Weights of a small GPT-style language model, trained from scratch on English Wikipedia.
Size: 12 layers, width 224, 7 heads of 64, MLP 896 squared ReLU, vocabulary 2048, 18.8M parameters.
Each number is 500 + 25 x the weight over its row's rms, rounded and kept within 0 to 999. Layers, rows and columns count from 0. Numbers have three digits each. The size before them is the row's rms in percent of the matrix's.

# down: layer 5 MLP down (transposed), 896x224, rms 0.283, rows 712-771, columns 0-111
# up: layer 5 MLP up, 896x224, rms 0.375, rows 713-772, columns 0-111
down712 121:495494493529537509514519526515448509478493477507493476525474554505498461503521504464470518500517487464531503488535475466526519517486529485522515516496538500512551491521476435477479527486470487486473538519484519540485544476489539495524512565470528480466484474504514497475507517482489513562510521505502468469503530429450491476501509470502
up713 100:443515509458519502492523459478512519542489458483495471526527478521484499461499533517498493539500515474457475447508527474498498478540501456548513473509487504459564518517494494530517513528505493484510507480525505509495492565505487482483457531510474541493482473534501529477480509514510550474564506468512528496444509506491525512477517470534
down713 107:515483527501495508484518524511522465512518489509506464505520549503508491529498497484519471464495509478474485520505482491489510482475456475505535517517586442512512503508497479494459503483502502486506492492542476437516495520522471512508473502483462530503484465507527553481476516507502500506526499486531491499503528507459526474484487456523
up714 086:502511504483514472518459492453500492524490497488564516450533545528463530486502510415497502499491501514515502456525510524510464453492503520469503539509508468520545472500506464520535489469510492551498501500483451469535481471466475443516508494513512545481491517474483486527500512462486510524526497527486517512511537493504538535551479492464
down714 074:469519473545490530478519563524509524497561540468478442509471484464537510523541520506491479530467523462521486540504520469516501486506519483483501473502512511467495494468533517504452535467492531452462542495518484478528524473517502541441533531524524539494527493486508502473517534521510508481486509530528525473501466536514502481504484487519
up715 120:511506483520517465539555541461507491495474514497505480500496463510469549484483478495564494527500504499500508519546513456527464496508486497524485425537471496504569488529539511488505457492519490504519515520460549510510520436454499485499556497507497512513507535507488536475464488456498501483504534506507510518509479486516487475464472468501
down715 127:522504512514491465522503492489484484471515525473487512512492498471480509501513482501546474477500501471521495549539469551504489439541494487501499504544489483533577512539535547519488501553513498513487456541476544479521490498470478478482532506543493555481493498511472539504479514479545473511515491504528469484515537520531507504479523504535
up716 080:493481479514525511455496513489518485468460494471469468467508475541519515535479484475522547521483501511494556472500521486499547482474515475520473472497466502514458523507485458456501493535498482498563491493462534509480479501497526537542401515501484507498511526485493505492501500502552493486493527504454512529564542523525508526508510503520
down716 080:472471519483490542551507515500531517590499498492519521515468541517515515469517532541473522472510499500543441538524487527502495512535517509491532511488517497509540481494505495489522510457555532465490484533518441533499527454488478505512517522503496494495507504498510462498525494517470489495507475535534526511506490488480504468490457545461
up717 039:479502510488508445491482505520458475473519503529500461543515477549504521477502481481493472520527497497531528521503478501498482488543507466570496449523513534477529492533548521522479481493491483473531474533485461503465497524490484479510475493511517537485493474491487485509526560462476488492494561478514512506477479514501522493486480485506
down717 036:443479520533527509457542508494464525483527486520464485520491486511471528492528524542474489488497459531541558502486483544488514527473510525524568505463497495503536502478495503487514492517502455507470471460441438487456501510471497489522518489535523518529495474472536450480512499496505477485504523528513469509486496515520488479518470464484
up718 118:472507483505515489520529529469461470492497506493496484472497443467522495466481472474475477535478509500512445478479540512486508525476514448502471490520453481537498515502507498530477467534510507538492534459498508484534513514534545472461522487499471466523537509492528497533543403494510527487536509489500517522492481521562517484522495486477
down718 106:512530492516479454448531534500559494555463473523529521507538482548497511534516507535498503520508478521480476490436487500508526487490519506509521507471491479513522516498487479541504476512544534532496536481495483492530504485534504493500488525519486528503520500548490518512503473490489512523501509525505508509515520540499530512477512472504
up719 105:515485494502472514476499446514539488517449488495494488522508529484516528484488494519507538483520452476490471441473508497501495499535521493456513514527484479505516545481512511433524504517475508555491503460506473476467491523492481498493469469496493543482514521484439493508498512508557478501516516487455547543493552470498495510499521535508
down719 099:482524563514491514513493467528486466529517468463488468505508508478478508514486522554489515521517479510508499507515562505475470489455492494532453489505481541529496458480549452501492488491512503534496531509515503563451519485547478495515472503475493512511473482512496531431497480509466493491492457453531512494517488532531490466508542510474
up720 089:511475494494443514482486513505508468505477478509523532562465467517511495528507488530464489476492456543512481523530572517492473478488517515483461499487506508490511510499518453485524521507499484514501512480487506521485505486535556513526477505506549518474500513514529436553478499523472544473503533518480501469454462509497487539455489496522
down720 086:522483473547470511453510501480476518518482519473512478518500499525500541490498488512507527573490481471526489548491518500493503485518535512485532466471518486492490552484468479476492551516517525479528489506501504518480512478516428506484441489504520491501504518497487472506435487535530553475513488503501478523542478476532483481438509481538
up721 112:455490470488563507522525494520483513501502542523505481511537478521499508530491524506474475462509533523514517510544498522526467490492463494505468512476524502493528512495486501484519479465464490525515482520461486488535476454520503537552457469486498502477511496513474522507471514489535490522526563473503492540476515528537499535491471515522
down721 130:499499438492515490548523482486489519528501501493520487521530493475494445500465502533525510477486492509477488488482489504531500496561514445495468484530520493490549508473502496480491507496452456532506503517489463518565517506486534525534452507536421516435484493504488522506504514493491529512477524486516497520511502477542475509468505472524
up722 096:475485490480491482519512491509527549533511493500546546527477494460499543500489457521460505577528494529505486525480528538506481507505485475501506465519456536497511460477529511509513523520517492494480534471489514487503506524502487495458505502549544488531531500510510530470490529462502485495534522504521529465468486502548489490515493501532
down722 084:524539497513508471504487527487556521539449494510503484528489542460471505461484498512501532515482461540539482534499520499474537476503499519503464493481509507489581479501520516510518520508515493519498513522492481472489492496520466452453494487517532477469534495499486505487502532549500457533507493478529493527515524477518509515541474530503
up723 117:480480495469527514501529506504489518533523515490525504537454469472431501487516501547488538486538547497502487508534508495463533538492488461524515507499480485485470560515482493522456514530493520524471481512495491492477487504533479492530461535510472510501478544498519513509484493525525429485532548512479483483485505484497515481510490485464
down723 109:466479521491521483490535464494459473459546521460489513458514464534446488476481483561485483539473458520474470516506518486458516531465503487480491515491521539479519492541468504473443467526514511431447522504505529476494467500516475458529536514508455455539493487500513464489528471474493505477534548488523486490492506515481520550524460462487
up724 115:454437471487473475497518492478516492495508510510502576490498547495506513489504531511481545480496474512511483505503502524550505507457516488538452499534499531467530503504503481508497500490502499478501467461508512509511510495482491463492487445516478496506505579501447509507495488480500468501525504512546468453509566479497488525465465503524
down724 111:467490544469494510520508471488523512546510515448512497517507499484486544541520501495527522481508459489459513511523494504487481518492517469471514428456509457485520496479496475491494492512549494448471522507482488503475514511471482460485458481527500538488466520515539487485507519518499447470469517515499489500528517464507437463516558512491
up725 114:455503516552488505472521458525489479514453560505556503472520475540515448503499538510521507509492504523515506446496507503542485552463459448500523528484513504475496502486477521509469554532530473525493450526475521468495491504526510515516513527491497501491510511480472543508531523482470498526499486529507514510535516487506482495461455489509
down725 117:493522464533469492544520505472443492515501500480523477523503567506503467492495521479512462495507514486513436499501490500474535500518517491464528476496472524504482507467505525467464520519526461526519481501507480466524525498499506476521514551495455550480539477495472552497521481508499487528509512515502525538440479471510563509504467540512
up726 121:492498477473539454485512521505524529527447545484512490528486479483513513476473468478495533538451533518502499533478536484486493479507499534527488494486481480461485522494509476498476528475535504453496452513443479500514508463466479533514526501477474507479529509491515495491498517534488482468473501501536482501460503503523514533458531544498
down726 119:493508546556490482484483511554502472483516535480470489491546503479488436508541494473522486529536480457527532506494521492465478471471508511499512466477506476476486507506444486485455533476516522499481467520474514515513482503532520491479501481511507493491519499488490495525526512513496472484468501507506484513445524509527483531477517537483
up727 103:481512496523491491459487470508491518512533474557492468490496452445517476477534528508472548529497493507497503466525449514503477475557512487493478507503488554490493542507533549489527513509529456527518507517525490501465535511499522483502512479506509481520488536484520518468530472497518514527495482465510505523533474538513484479523520501518
down727 094:480508484488527510491460536483504539483476452513486487523520502473532536509509508516535531473447473490530521498504530553498509495491492519539559452502491512567485464491489532511476523477519493501522527505524491486507515506511473487505486514459556485522529520497461537519494469518483497498499522540555462500493529485483498491518533523456
up728 106:544498528528466529520486469524522555496473517540488473464527472523483501502502512503533517486482495500501486487509516542505451498510484450536510506480536520504493516502507480501489496495500534467468503511501511519483510546494525523428523459476516510467483521504503485501527449474473477537499474522527482512491473477503475508455504517457
down728 105:500514470505486505464456479519461529502512503476484508512483503512505489462558523545522483492493463494514481499520513524483511523472536506494466522479517522480521497522485444505504497485510528484501513519514540509477474480472504483449507488513468541523491488499473482495502498482488462531506479488492529486485488515467499498410450512467
up729 086:478522487476541496478528524468480533505469561457496501466501501482496500451510510514483517510493473569551487530498545482518507466510521500487518530496503488534527499502503496477457468452474514505506514506513482510462480496537500546513508531518487492547513507509515487476505564496462522544508543488455466510488505509513447527469469464517
down729 090:504514482550519474483505473514540507497518485493512468495518468494486520491498477512479467527473479494446468522500526464480511497476546502465443498491503508522515514440476494502513479455476461533494476520534525506465468477484484507497506548498504520453482546543548516522509501496555527506514512513481544525436489502460490489489510530509
up730 125:471531508512524499504516461499494520500506468462478539458482500469466484531510500510506494516486500520485441450468499499556505507508523516545460530485465521529482458492544496521532485507516513493525514493484493482520474457455504465502512531476469484457483503562507503531551524481489476499485527523541495487518488555497494512466528517468
down730 162:497457531514528469484481476478496507525520473505500525451466502460504477512492512503460468521502500539542498497466465488494536479484504491551511527490454495511520530514476508477480512510548485443533506484486469487516478529463522522511495512503474510509493490483528479515507558452504505495519489488451525501496473478521500505517472489500
up731 110:555549509478458455519471520491528505516485445471488491543508507493502537517494488477446532537544513503498457471506496493455522494540472539542481508490502507462484496543474460508499496517470534512528543484515498488496519471522446512505522465478455486488495515513483508518517491504506499560467510522469500458477546484460482470498466499461
down731 102:531480515530522505553495538483522482535495456449486477465495501486498544491464495482493534549474449514493532558472491472500501501480513503486515487507483522527512506512530521483510506508468541501491511528493537512487473482499504471527464456494475492475519531492490516520510491484507504508482503481512503470538472487476527484451455477503
up732 044:511495489492476488490449508518482526454493525512515526463498532475504476495499467514533491493428485491547477540533475525493536526490482525495549493509508532511482464510484490453507511471500463508493497517485502476500523469497488468483413492538503534479514489518489486474457511507488500503524523528475489490543528452508496490507462504491
down732 041:472488493499494504491476493442493507542454552479529454456471488477480505509492491492525525490461539533513460498510502514477504520519524530495509501500501429493469498468486506522455506494475513505515546474461471457531495465499512480496495468526529485515490522487483476532518470451499495461520468530485499520558492499514499507489487524501
up733 106:488510492520475467471514484508475482537497500495481486493525500505472515465541502535518475504546557529430514472505531463463451502473531472507456516498530534527547486514518478479509480504468529483492491464494504490480499530508460501493471500513532499458518571515499484480504554538486532502497512496507523501489481493510491484502453528492
down733 101:487534509538491506497469471489516501513486504486465539473501502513480517544517466512469490528527505487462475503506513479508472524489529480510518501505491473474535543514493499479511484488494510506515512440522516487473472461470507515499493515578530514471529544504471478506463525518541502535529513465482542501514482528538510508513479464471
up734 120:475444520483514509510509547510467486539516476514496474459472461489519547513532510478479570497484499484529529532517494446529487519508494498478508516517496496481467478515472469558501467533524519520528476531495523491466517525531543479518521517466516482517516490498500551509477503529480455458478459518434481473528487559537523512492496462491
down734 112:504463460495477556488484516521513501504525469515545473514488445470543499481451506492494482479512470520524493500501512498475467529549496496553548521506487507464531491508496478539516541518541503533521478499516506517480509553516508522475483496561537476487526485497521493470519494489520508472502498484522548542493488544496459472484526508446
up735 116:508535505480490515472526519482487466516465512509516505494507491518491522518471516528515480516494515502509511475514514471515492497535494502503500487497485547528517499540478497526503524565438534468506500491485552491506524524481505522511519511518529485531525505517498539509525568480524503488475501547481495472501494526511509526490498572489
down735 120:501585462538455502481535502495491455500478503496521488475562470537465538490510486503482503492548499515486475478530498507489522512504476486556495522490495464542532513542499493518519492516506492440494510507464512527505485472495454498448496494494490469537505529490524489483507507453474457505487512521482490486467517548474489519492477517480
up736 126:512492516528576480501519486527501552503480495499505479518514523522562472508530499496485476516513503499496487472466506500527522513516533496474507512521523514491450487458455496529526530536514475493476538493517553501483454482530500539534535506536527447540457473508507524506479491496502500519458525473520528500440563496529479521568554497500
down736 125:525530505500513469495522471515502464485530489471475548445504521514482480534491498473526485459509509535489494527522484525515483523486517476491463484494483478526511489509491567503497507495474477507505562551476524489485427482504484528502519487518504471530500470468491503517501498472483488458486501501559495493474503518527478492567537498478
up737 122:471508509558481547523503492516487511482500502465486483501534472492526527493467446491482535476521468468509473507454497491496504512449524503498499508490505509503497555487504480449447469508490506527478519488476513524509490528516510495582444521481510493476462536507499552450523529484468523533488522498497483451460521525499524513460519480504
down737 142:475502507500530481439496466494534509533493519510522496509534508544490484479490528539471487509509494515476487509469448518445438494495503514478506501501489529538498500496503474505478484553504478489519496479485525519508480472489540486468530510457464449517502498480458474541497494517551487451528465439455481472537518491465506522506532510494
up738 115:501530480507464514516501473493483516512512476496499491515463518501487516467459507473479465504506483526486516488512513515461516501482510494528467466508496511476497528529565498467510536511482508514509444511490506520486543475427546496499456478490490478534518491517472531482534511559503519473514477502517496522492492462523529512497475466534
down738 121:542491481507505503491520492506502493482530467440477485465529533519559504530498499478548495490511516532521509517537487497470460518475555508513448507479487472484506482497511494539492520455549539534492484544524493491490528499493522512469504461469523498519520489499453552518503477503511524436531505537498475518479516536527513499502533503508
up739 104:505478504509504507511472517470521523558477496483492554472514506487507524493447476450489508496501505509531479465527536504483511492474533506493523471500512494506515513528514534496535510504481512459453487496476533471484483512496483507503477507462488500502529495488532488496478521481452515498548480496470524538495470490524496482510502521484
down739 096:481525496480498509506533511475488483500535482491481470484547465471476508525526490527489480487498493454511488502505484534511529495486492486481521505457467474469518469484465515485522525519511472499467503457463510487481505503517507510465479490473503466480549490519513449502506557494508462494514512496518474514459468510514497452532510492474
up740 111:456486496474462554511490487457513534500509467474482530505519443537502504517426475510528471512492516496544461438522496488480528464551531509500524467465525469521492443513493523483469504501481497495485544540486477496481522532480538504470463466505530463517481502514466500490493468518497499500530546469512509492461490522539494541512500501500
down740 109:477511546541530489519464487564491527505523542501495484531523499538486500523501469513494462465545505511499478516516544456508508539492496536454477477456489495505522470508457507517499521492494485519508509565537502468531510470522519510484489474517507471523514469520450501486543527466465498498532516476521469510500490485491498477525509516497
up741 102:501461484475476518548512542472509522533508496563468496512510530513472487496508536484466464469508487477528482502483509488510489499508526491485506483498520499477532473488511449497482486490468514521536521479519437494559495468475523516521499536495501495475486487503515512551512493509482480508453468472500494532526516556491523508550501487521
down741 104:461487476537530538509533489484447473507477525552518477499524522488507492540482467477474488516512480541527489490552512467476464522519517533514480514475500506483457499497490495493527520524472546486513545542498465460518509466493473537476527505527511507495490490483493506522503449460537497515517460503510497504509496541504485502467521509488
up742 009:508464496484546490491507499488498512531491505493526471486457506567459554503508512523551479486484505491481505520464528508526470498490487528480497466462540507481448510531461525510500430517505519502494482478504507514482499472471518536500494535497494506520482504495491486496497530542539553455446472535518451518533490508461482524505490470513
down742 010:497494467503496489455508486492527473503495507499446510521513489528543454488494520524501460493536494499501547481505508461476495489526517509465513509493502494523569505513515510480472529509481536484494468541461537475481516560530531521477527514494493485479498489504522505564486474488529516512483517469525464484525527496513526461502527496501
up743 029:502536514472483538477560536534510515497566452485521467490426462487489516501483513533538453568498486491442527512487507515486507496474467508561489486499516484475510501524516511513504482495505511505487503554509519545457515472519486524506476484476492492475511533466483510519525502491492479527487531474501515472511495514502504501514522511480
down743 035:494524512467494476547496482438503543523508521507472537534471553498524481494560433479501501483560520533534492497473501508514487510494544503498522492510499501497504483541496468479456462531471501502491479519520525485462478484503532508470544472472467447488502470471463516484489473507496470453536471542476484446533487492469463476547518502528
up744 103:523515519464473474524499541482486482494495492539517492498527480522505464505472491465456519495505506468444516528483477528492458499479472509496481551519504483482474509457546502494515536507535479474437504501481534500501553480470512503495516530485470541530511459539484518453494510486464526509478520518453531472459552516498484522559513495473
down744 113:478495488515458519498499539487494486478520484522474480577531502499507507498500509507483493492562495478483492537516515494494444491475496477543512553497482489514511532466514524485514509490530504480522509539497503513494491492518522546444492505462495525550536517523491495506483529488539543513500491486483518525494524489515546519524529523508
up745 022:457505483531534504481527534471513456508513548516499531513505491530519520526531486499525481495513496510500495478491475514507492473471499465480445522495505496535498533523524517503519487490505464481548484499473462466443518516487487492513481498478507488506501501514510504489488495464478498446484483546484465511551489535526498486523500502476
down745 022:483518516483491537512508487502498513506505472513479498513504495504501470496502535547509496507464495525525489526491500519481497536495540545510509487498505458510472461506513482496436523508524519544461514506506525536547525429503503477461544500496490529506520481506434480527475564502519475533477477502508516482472539509519502531459498480521
up746 106:556482512479555489532474471502496523508511512479489533503528494474486523469505496460539542495492500507467523468514515497523484556518516507510521505514500462516487486446491464482516523534461527505544497535493486476518470521512480533489483508400505509496541469509531514513511518532469519500520484504522541478487468481447468491489517499490
down746 102:493505513541500478544546519492485485506505493451485485468509458502490490545536461490506500515511518520477498521486509500510491508535524504502525499463490487491457485483488495486493510474513494507474489477492488473520511502524529540469485514449482519504493460483553507517521513500546501434558490528517485579545471476455478517480504503515
up747 104:486459472482482494511534490534494503503507549497507584483491495499553523479486520514462479517490492504493478536504505519481510493492524460509510489477535517495564514504463469502502478547477537498513493485436485511494500518512538553507494480490527529480488530467514450497529495469469468518472522498566495504509549486464503481498522574538
down747 099:526460503508519479529523517515504483494474495519463501513498450485567518497497495505514520459458473528547500496490483532490507483508537490502544511521502497495516439483513517478502501533520481509499525469467472515479490496509548477504468517529500532463485476542513483488530497461521492519489498500514473502532487491470488479523515545516
up748 105:525462469518520522502518531479523467516510531537506485443489490510469457516465482526487474511495522540546487492491521495473487487513510437494518534494483498520512496479491466492505492470512446479483511454517515496451499468500504498519502478522492548509451543501513509488501534497463496514503480459509519482563540505500481525536471495457
down748 101:531515498497491557468499494539516525527472498503504491505487497476512509502543513521480523478497524460533498511480513505497531480487452488538475509488579496491529520501508498487529504545522458504538493512463471508515514522516496529508501482476487553509520557516518496490495524532525531545507489471521482536526515528468489492469481507438
up749 131:510488579499493477487505468514461499531499536481531505477511518474477568558514516470479526429554510471497547509502561519463492451497489487486458530461439500482504525524490543476521490469500482488502516550518525490509507502485511485500541507444476502505491492482492491522516482488493464509467528533500535511505481504476533515476477498488
down749 156:521540493488524507515515481478488529534400559449524492505504492473519451518477461486548441531584487510493501467509480503538470510448507520468488553525489462514465518498492506479467498505522482493479516492487457475497518530474472521493481516501491470508531537510490493493525477553482477484524526531488503520509492496503511499471499465495
up750 130:495491522492531469478520490490494464491472491511531469491535507534511503513486487529507460496476521477503517473515463517533523473488502465463470514485479511555499530534498488491489550507492497550494492490472472477514522485536493501488487527502530514487467512492529468503519462456468448536531506576506489524537509486545511486516513492499
down750 118:490496522531486511529480512535480503469492488519491472482516524494469500527484489463551524517531488467498499505469468519491513512475474495476497532452488499500475528494500534503495509513496476560506507513467429505482489523511523491495481488464486491538441472504478436512497454477502498459492479514542483484533517512512510504484467511532
up751 104:481528490498494511546474500485532483489538521488497510500481511479509500456548515526478542491478545484546463481502488456531508544534500523501467460487485491506507509507539499492463523531502539508502521486491481528513541446509496472502510483473484474519488490500542502518464545498482478501486484501475503542513516556517474442495531545490
down751 100:517491507507529478515512463530477539451464505488495504528528473475511511511503455477484485507454509490553463526472505492478523480515526568505513538486505519483522470482504479498497506562522521507508509507528484492514517459507525532520488476517499505569503511493486476514498488538543495492493506484496512524522506460519521517478504475519
up752 120:490490506521485521495504470491486472472493487461494494505503526506495484507483498479435490503512495507513470474497520475490451517532454512460543538532471512516529458541507497492449472517496512558441529489519511543541495530522452475519468486513493491541465523555499522535528519453495541473442486478468533514474489565513507481479497502518
down752 117:486481484505481479500536528485517478509489505524519494505501463546513498544534480492492504519489521497481445515551487512487479534436486514484476489536461493496507493497509469489519483549510507511523500458497463527456487483522490532493508457481544534481500488479491511542541434508513527507505508489541567483503521480462539504468491508527
up753 023:464527503509486535521505519457486534515472521457481510472480467458486482461503505507489486533547530475529518508526483500570489476539477503523495544520519511504563482467483486479518515468444466481515461483485489518539521526495477531478494498491521477467480457501489477498516527480528479514489525531494500467519494475474518505470505498522
down753 025:473509509486530476498508534545508523569470530510477484472477494477508465525482492485461459525501511516474520509526480504483481490469520476509490509486505498531521519471509448494508515500494515476482464481518500553521509494430467475490490487546533449480468454479518506516529508504500480463501531535510500490508532491478497488485511468467
up754 117:506495514526470516480499488521472526494548511448530527505466517522502494492482479476542472479536456469550537441536500519487482512540504455482517486532493514537460468513453508522479504512512492540502485515509459538501523553527477486465499543515469505484508500499525533499475473509512517481525446565536475495457512512465503498510476530531
down754 127:498531519514461462549517498471536497578431498485544543526531533516512489527513495520509518523534484508497484523509468477487451496516477494429525443523537498494507473544484510497496444520466492502514516478499436494540509503527513504522522503503496518505487484496496497525539504499529458537468467510485510519520467522501486537487520460516
up755 010:480476497532480480536510482498469473519539504460440515525518467483469506476486506473479491489448508457534476506507449477536465478507453543503496525500481534485470512519510473509505518504485491507485538529529497536501472483528493507464480509483474532524543507537528496496510508460455478507504534485516494492514507517514507481520516473527
down755 011:506551507541508502485522485511518526484532520500492477490480494550478500503465480434553513498485537525486510515472519468455511504511506498464533542482496490553490512511521495539497496524502528517542502463500491494485477506495523498497511505489514522503539507493472491498470523502497467516512448504513515534517491477528465521496486515511
up756 121:514523484496538518518528508485498494509443507486501504466513472480447482483478513489487542509500483511516520505511468553509557522486453492543453486526502469502536500513506462507493509533459516492549533500454530538522524494482547525491514476515492485482509489498485467506500462520479498535497497493487497496523520472495528459468493491549
down756 118:547493466527489459524521484524513464499457487495509476510471507525496490496498491525480484515482489482546507496526480506508540465471464465517485491554542482524556483498498474519531495502512512508483487492497531503493469494493513483539517446487550507564492491495487533535526494466478534492495487463472495506486502510525486538517493527531
up757 113:502506493504453467471492480498520509512496520513490501547501485481510460486445533563497504499486484510492557481553476495520548483525530556466471514498476487490483494477475454492478480483520449498508471473475542490501500504512498510537479485502494520485508517505479507495533494504499483485559509500442522459456528500550531500509516520451
down757 095:517529520518484504492504492491506513476520456481485519487527479454507491547495513504541480499488464498472504459512526481526479504459535531465496492460441468485516490455493484482471532492571509480474510510495471511508508490529469481502490491512501523508492533491497509497530521544496530536491461506465487494514493507474571493483509508497
up758 009:500558505470467507511485494469487493475536449560525516513513477488509537459495501529513455474491515468534524533534496514506528523521468490518456529513475512478445484507494474491488538524482469517510528504533491520483511506479474498500509486484508516515515516504456510466446488473479496516478529517503493513540523535508473458516504471506
down758 007:504485494489545513476501485480501556526497530471498468486498523467470474465470471486541503483494482506476506494523484460525535542543509534460507516499507466478490511522502467496525479448497465473497502544522472461518557495504514456501524514503529499488472570494539472500468476489506512495495533489561475497561538463504507516513513491519
up759 121:472516534540549489497516423495494476477498513487507521514498507495474486468530473471503574466539512498456516507469524506448508464527500529477512454473529528491511482470495488528535491498514576425490534489491514457484481508518497535477459499493497491504464471534520486495546503474494460459456486476492490468478528505519507492497517516519
down759 132:557456492458541525505509548518460492512464488452513479522504510482520485500525470497544439543557511507469496492534485514475529524499509526496488504494505510490525441507538513467487489525513493503457489473526499495502518555476481508509556475442498486507527528466498472485507472491514522514483478538520497505511479495497496490494473512509
up760 117:535513495505475484491482506485501492500500482490496468534483506497471521454521505467501560538466467512471527534525483476558484498552487514484502495519514501478533501534532511477483502474518476516514499480499500546508473506538483491484499546517498493530456526512503507470486558529490490496459496485491494516505515449450521494482536505481
down760 140:511538528497450488476490497512485467453513496491478490474501530515517475515523519489489495473475484488507549537504429500498472542505518522478500472509502497506532505525515537452499487489526498517509513486500505523497457497524531474465523522514542506491490487480501493540515518495487468491513472514479497538500492474455544526467515456484
up761 116:532527502456490515512477535528450512484522506494489538524500520486483477489473494520462464513517521456507505506512533509493504498496506507528511471513500518503437481530489467517466474527470534472486462480510501491513525482495487518553505550480515485485550494477511490472514497500494472489468497534482482499459542529519518506501489510483
down761 113:484529502480496474520525477471522482511521519507534502496470483543545539494483485494492513487500495521495449509499499524483503468491522501536482485530481438447485499508456445481436513452521521473549494442481521514446513481490514499508503466464535450486527481493513526493526540451499530535496482498491499489480512516470491517474503485557
up762 109:549482486545500491544498502503518506527444488499495488475509500549464552490487485513518539501516507524502519489484498524526523500544527539506578470514495516460514481503494512445499504522495480468484521478528459489535491506469487502514503471475527459518539494506491481513468535503503519508499502482526462526481463518500533514487477558487
down762 107:549458502510493509518536487527497577521489487495493511499515511478480476481539483537488524509508469518537491487515522472545501494552527520511501475486497516509505514506496480492481526521497470526490478533579475420513491481467483484517505477474534450507505512504475518483512492487474481498524533468550481529511462503474503509476464538509
up763 116:510495493526463522511504500528555515512487453500527502494501498467543508482528473497491497460504496510517455509504461524516514464532463486487484465457486500492455501471491504460474520450542502505547550503499508505485483488493499528493454504477506476527490551449496511540504534506516481499502528497509545448469529488504523501575465539511
down763 129:522459466512501477504512499532540511490496485478467510492476482518444482496524508489546507478521434468513500510516449530487509519448472506514491505530474523520480492500508477488477514490500476526540546506496479488474469487465525489496480531491517515524524488509566502534496499461515503506518519486450476512457478493505489509521471502534
up764 091:528528493509463504440511498518531479515536473514489499538490475492509497505497524537492542479540499509503491471521538491549494508517526501471517533509529526487458475550460510485489490473489497515477560503481515491510502516494472498475511495466473481513488511474508495514512512519519520542492446499491499501487551483508489459466533492533
down764 084:542512493522505526519505461495505510498530496529479531547530507484529485491545468508529535494461495495490507522485546480513483506491565491520513486502516467516493462487501444495549496507514526507516506478501518509487522474456525482488514490500520524479506474487495550490469501519530535491486524548466506475479533501481510505531553522502
up765 100:490491526520494479548489570459529493526484532504517489519502508473517519465461435499475473501456463515510506484484474504473477458474496513518515499479523476492481524466568504477474471537487482433513512499531486531514544460511541490493504516533449503521485488514520509484481520512524488493473497507520514503489509505507501552497498527452
down765 102:492464512492501489488526506480504469483519510489495474488463478474483494541507499511478508549520528532488535510544500484477541507488488524502491523536486490499525478411513507528497495540476487497511505501497525533569533475513493452492482499518503515493480536527547538488499521498486509493478461503512502523505506531526472532522451529480
up766 156:473503534532523500497503487528540479515498495539508514528497469459447521495472533492516490509481484497525483514513499468483500497575495501485526507486503539511406505508498462481516493486551487484531495498502463476516458473514492480511535525494532518512460499514490538520495543493518484468530519524504452487492488497486508501582521514535
down766 134:528511492495508494487539474476486490496495520528508495533496503458417516542511527513495531520519474471521500529480499482508499518511498475495475543474525474497483509492485520486493513482525555439520502462557488504506512466444491522527515481502516480519471530514483536515529578468508538510471474490474482485482538499511513534513550496519
up767 107:495455490457511501497489474569517518541523537481507532554503453485531491471507515478513545492466492521517486494506498452498515499514513502534545488489492485498495509508475511527493525432521504532497503495475492522504537469539490519494483507491477530499518492527478481440503532530497533517501518487512495487532525499493516479513482503494
down767 095:519565470497512491517485500497473512467555500484525519505515490497480485494482537486487533508501499493514465509485516501530507500473534474504520482532465530511531499511502458506500507518512521517497513462494492488475500524544510483512537510510570533470561457513523470472498484528531493484495488453441497471544507500483539489491491467477
up768 115:509476509509484522483504520536514515510487480487502528500503508512472486510478524456489494490507489471526509504470490537497532488529472520488515476502494507493479476475490485547497530487491467477417450485474481511485472516486485477490526500510491482510478487485479484487513559509513473454486471448460500450492486528476506521518517491486
down768 117:506478527530497546487501487535515458487534521485456483482506471514519474494501470487498493507526536477495535493461514510486517509495477502489525527483452515528442538469489496476476547504499473503477490520462523550513481532500489471490520485499504515519474472511461459490559519508496505456514518490493433506492486465537519538536532521465
up769 118:532491528486486454513475517518519517465512495554512489533537494505520472466538491533475493479494487459515499499544471510544519483502518491490494487541512549507516495550473498505518531507516463478486501482472516509510473542517498527520496522464516492468487518445501503455503485512472551527522536517471502485524529487504529541480505514511
down769 109:529471521512506517480524506478467522492479472471508500530514505478509482567529486487544499523515494501505489487482465464456492523504492534501498482474522485445521510518502525508506518517519506539525466470501491520488498473504455510514510486478525470495486538530525509477511492496496473473570527499500498517532482477488492495500495491507
up770 087:501498505502513463525471518501465528498518467501521477494524490505515480482496508516484524455501525447470500519531450485468516524525519456557490484529498564525497523496528494487488529472505491523524504472559460466528483487490545505488454498462483517506523539527506492442489502557487499477492538515507483523492465482520485520552551484486
down770 088:486519486472468575504502533486538518575476538492509528512548520527492506501513552488484482494502517508477465466521495521491537489472492511490531477519501497531514544523408519483509481488520525508534471457479519508468482438470469525533499503555506493504459516501513479516493515562494442508514485491482526523541529527493495487534511472478
up771 117:535531496513509503464486509528498496487508485493511463480466518522554511484505520548485491455512431540528493515495514513492517470497524495528556473529491465517517513475521476472510463483498513488509567475541482511495525523482497473534467458476522520492475455488492494488549478484489518480514447493465508517480494472513540521526535543466
down771 116:507542487452480541487522545489487454493525476514501528482543501509490499458529516508496509506515479521483468516471475518512502494520523464484519492477474492540503515472489511512467497471525487465450470532530516504471507512511514487510517506570487482508514546480465506485476507506502517516440542481520485519530499504478521507489528456478
up772 017:468476486473542457525475495542496501515509488462551478474539543492493498481476494544520520485536488463531485546465489532491506447492492506492497488483479508498495492514546527490487501498478460473503508523519494540487512476534514517524503496486520490498513520496501511482552501535499552471527512478495527481477489498471507519515501473478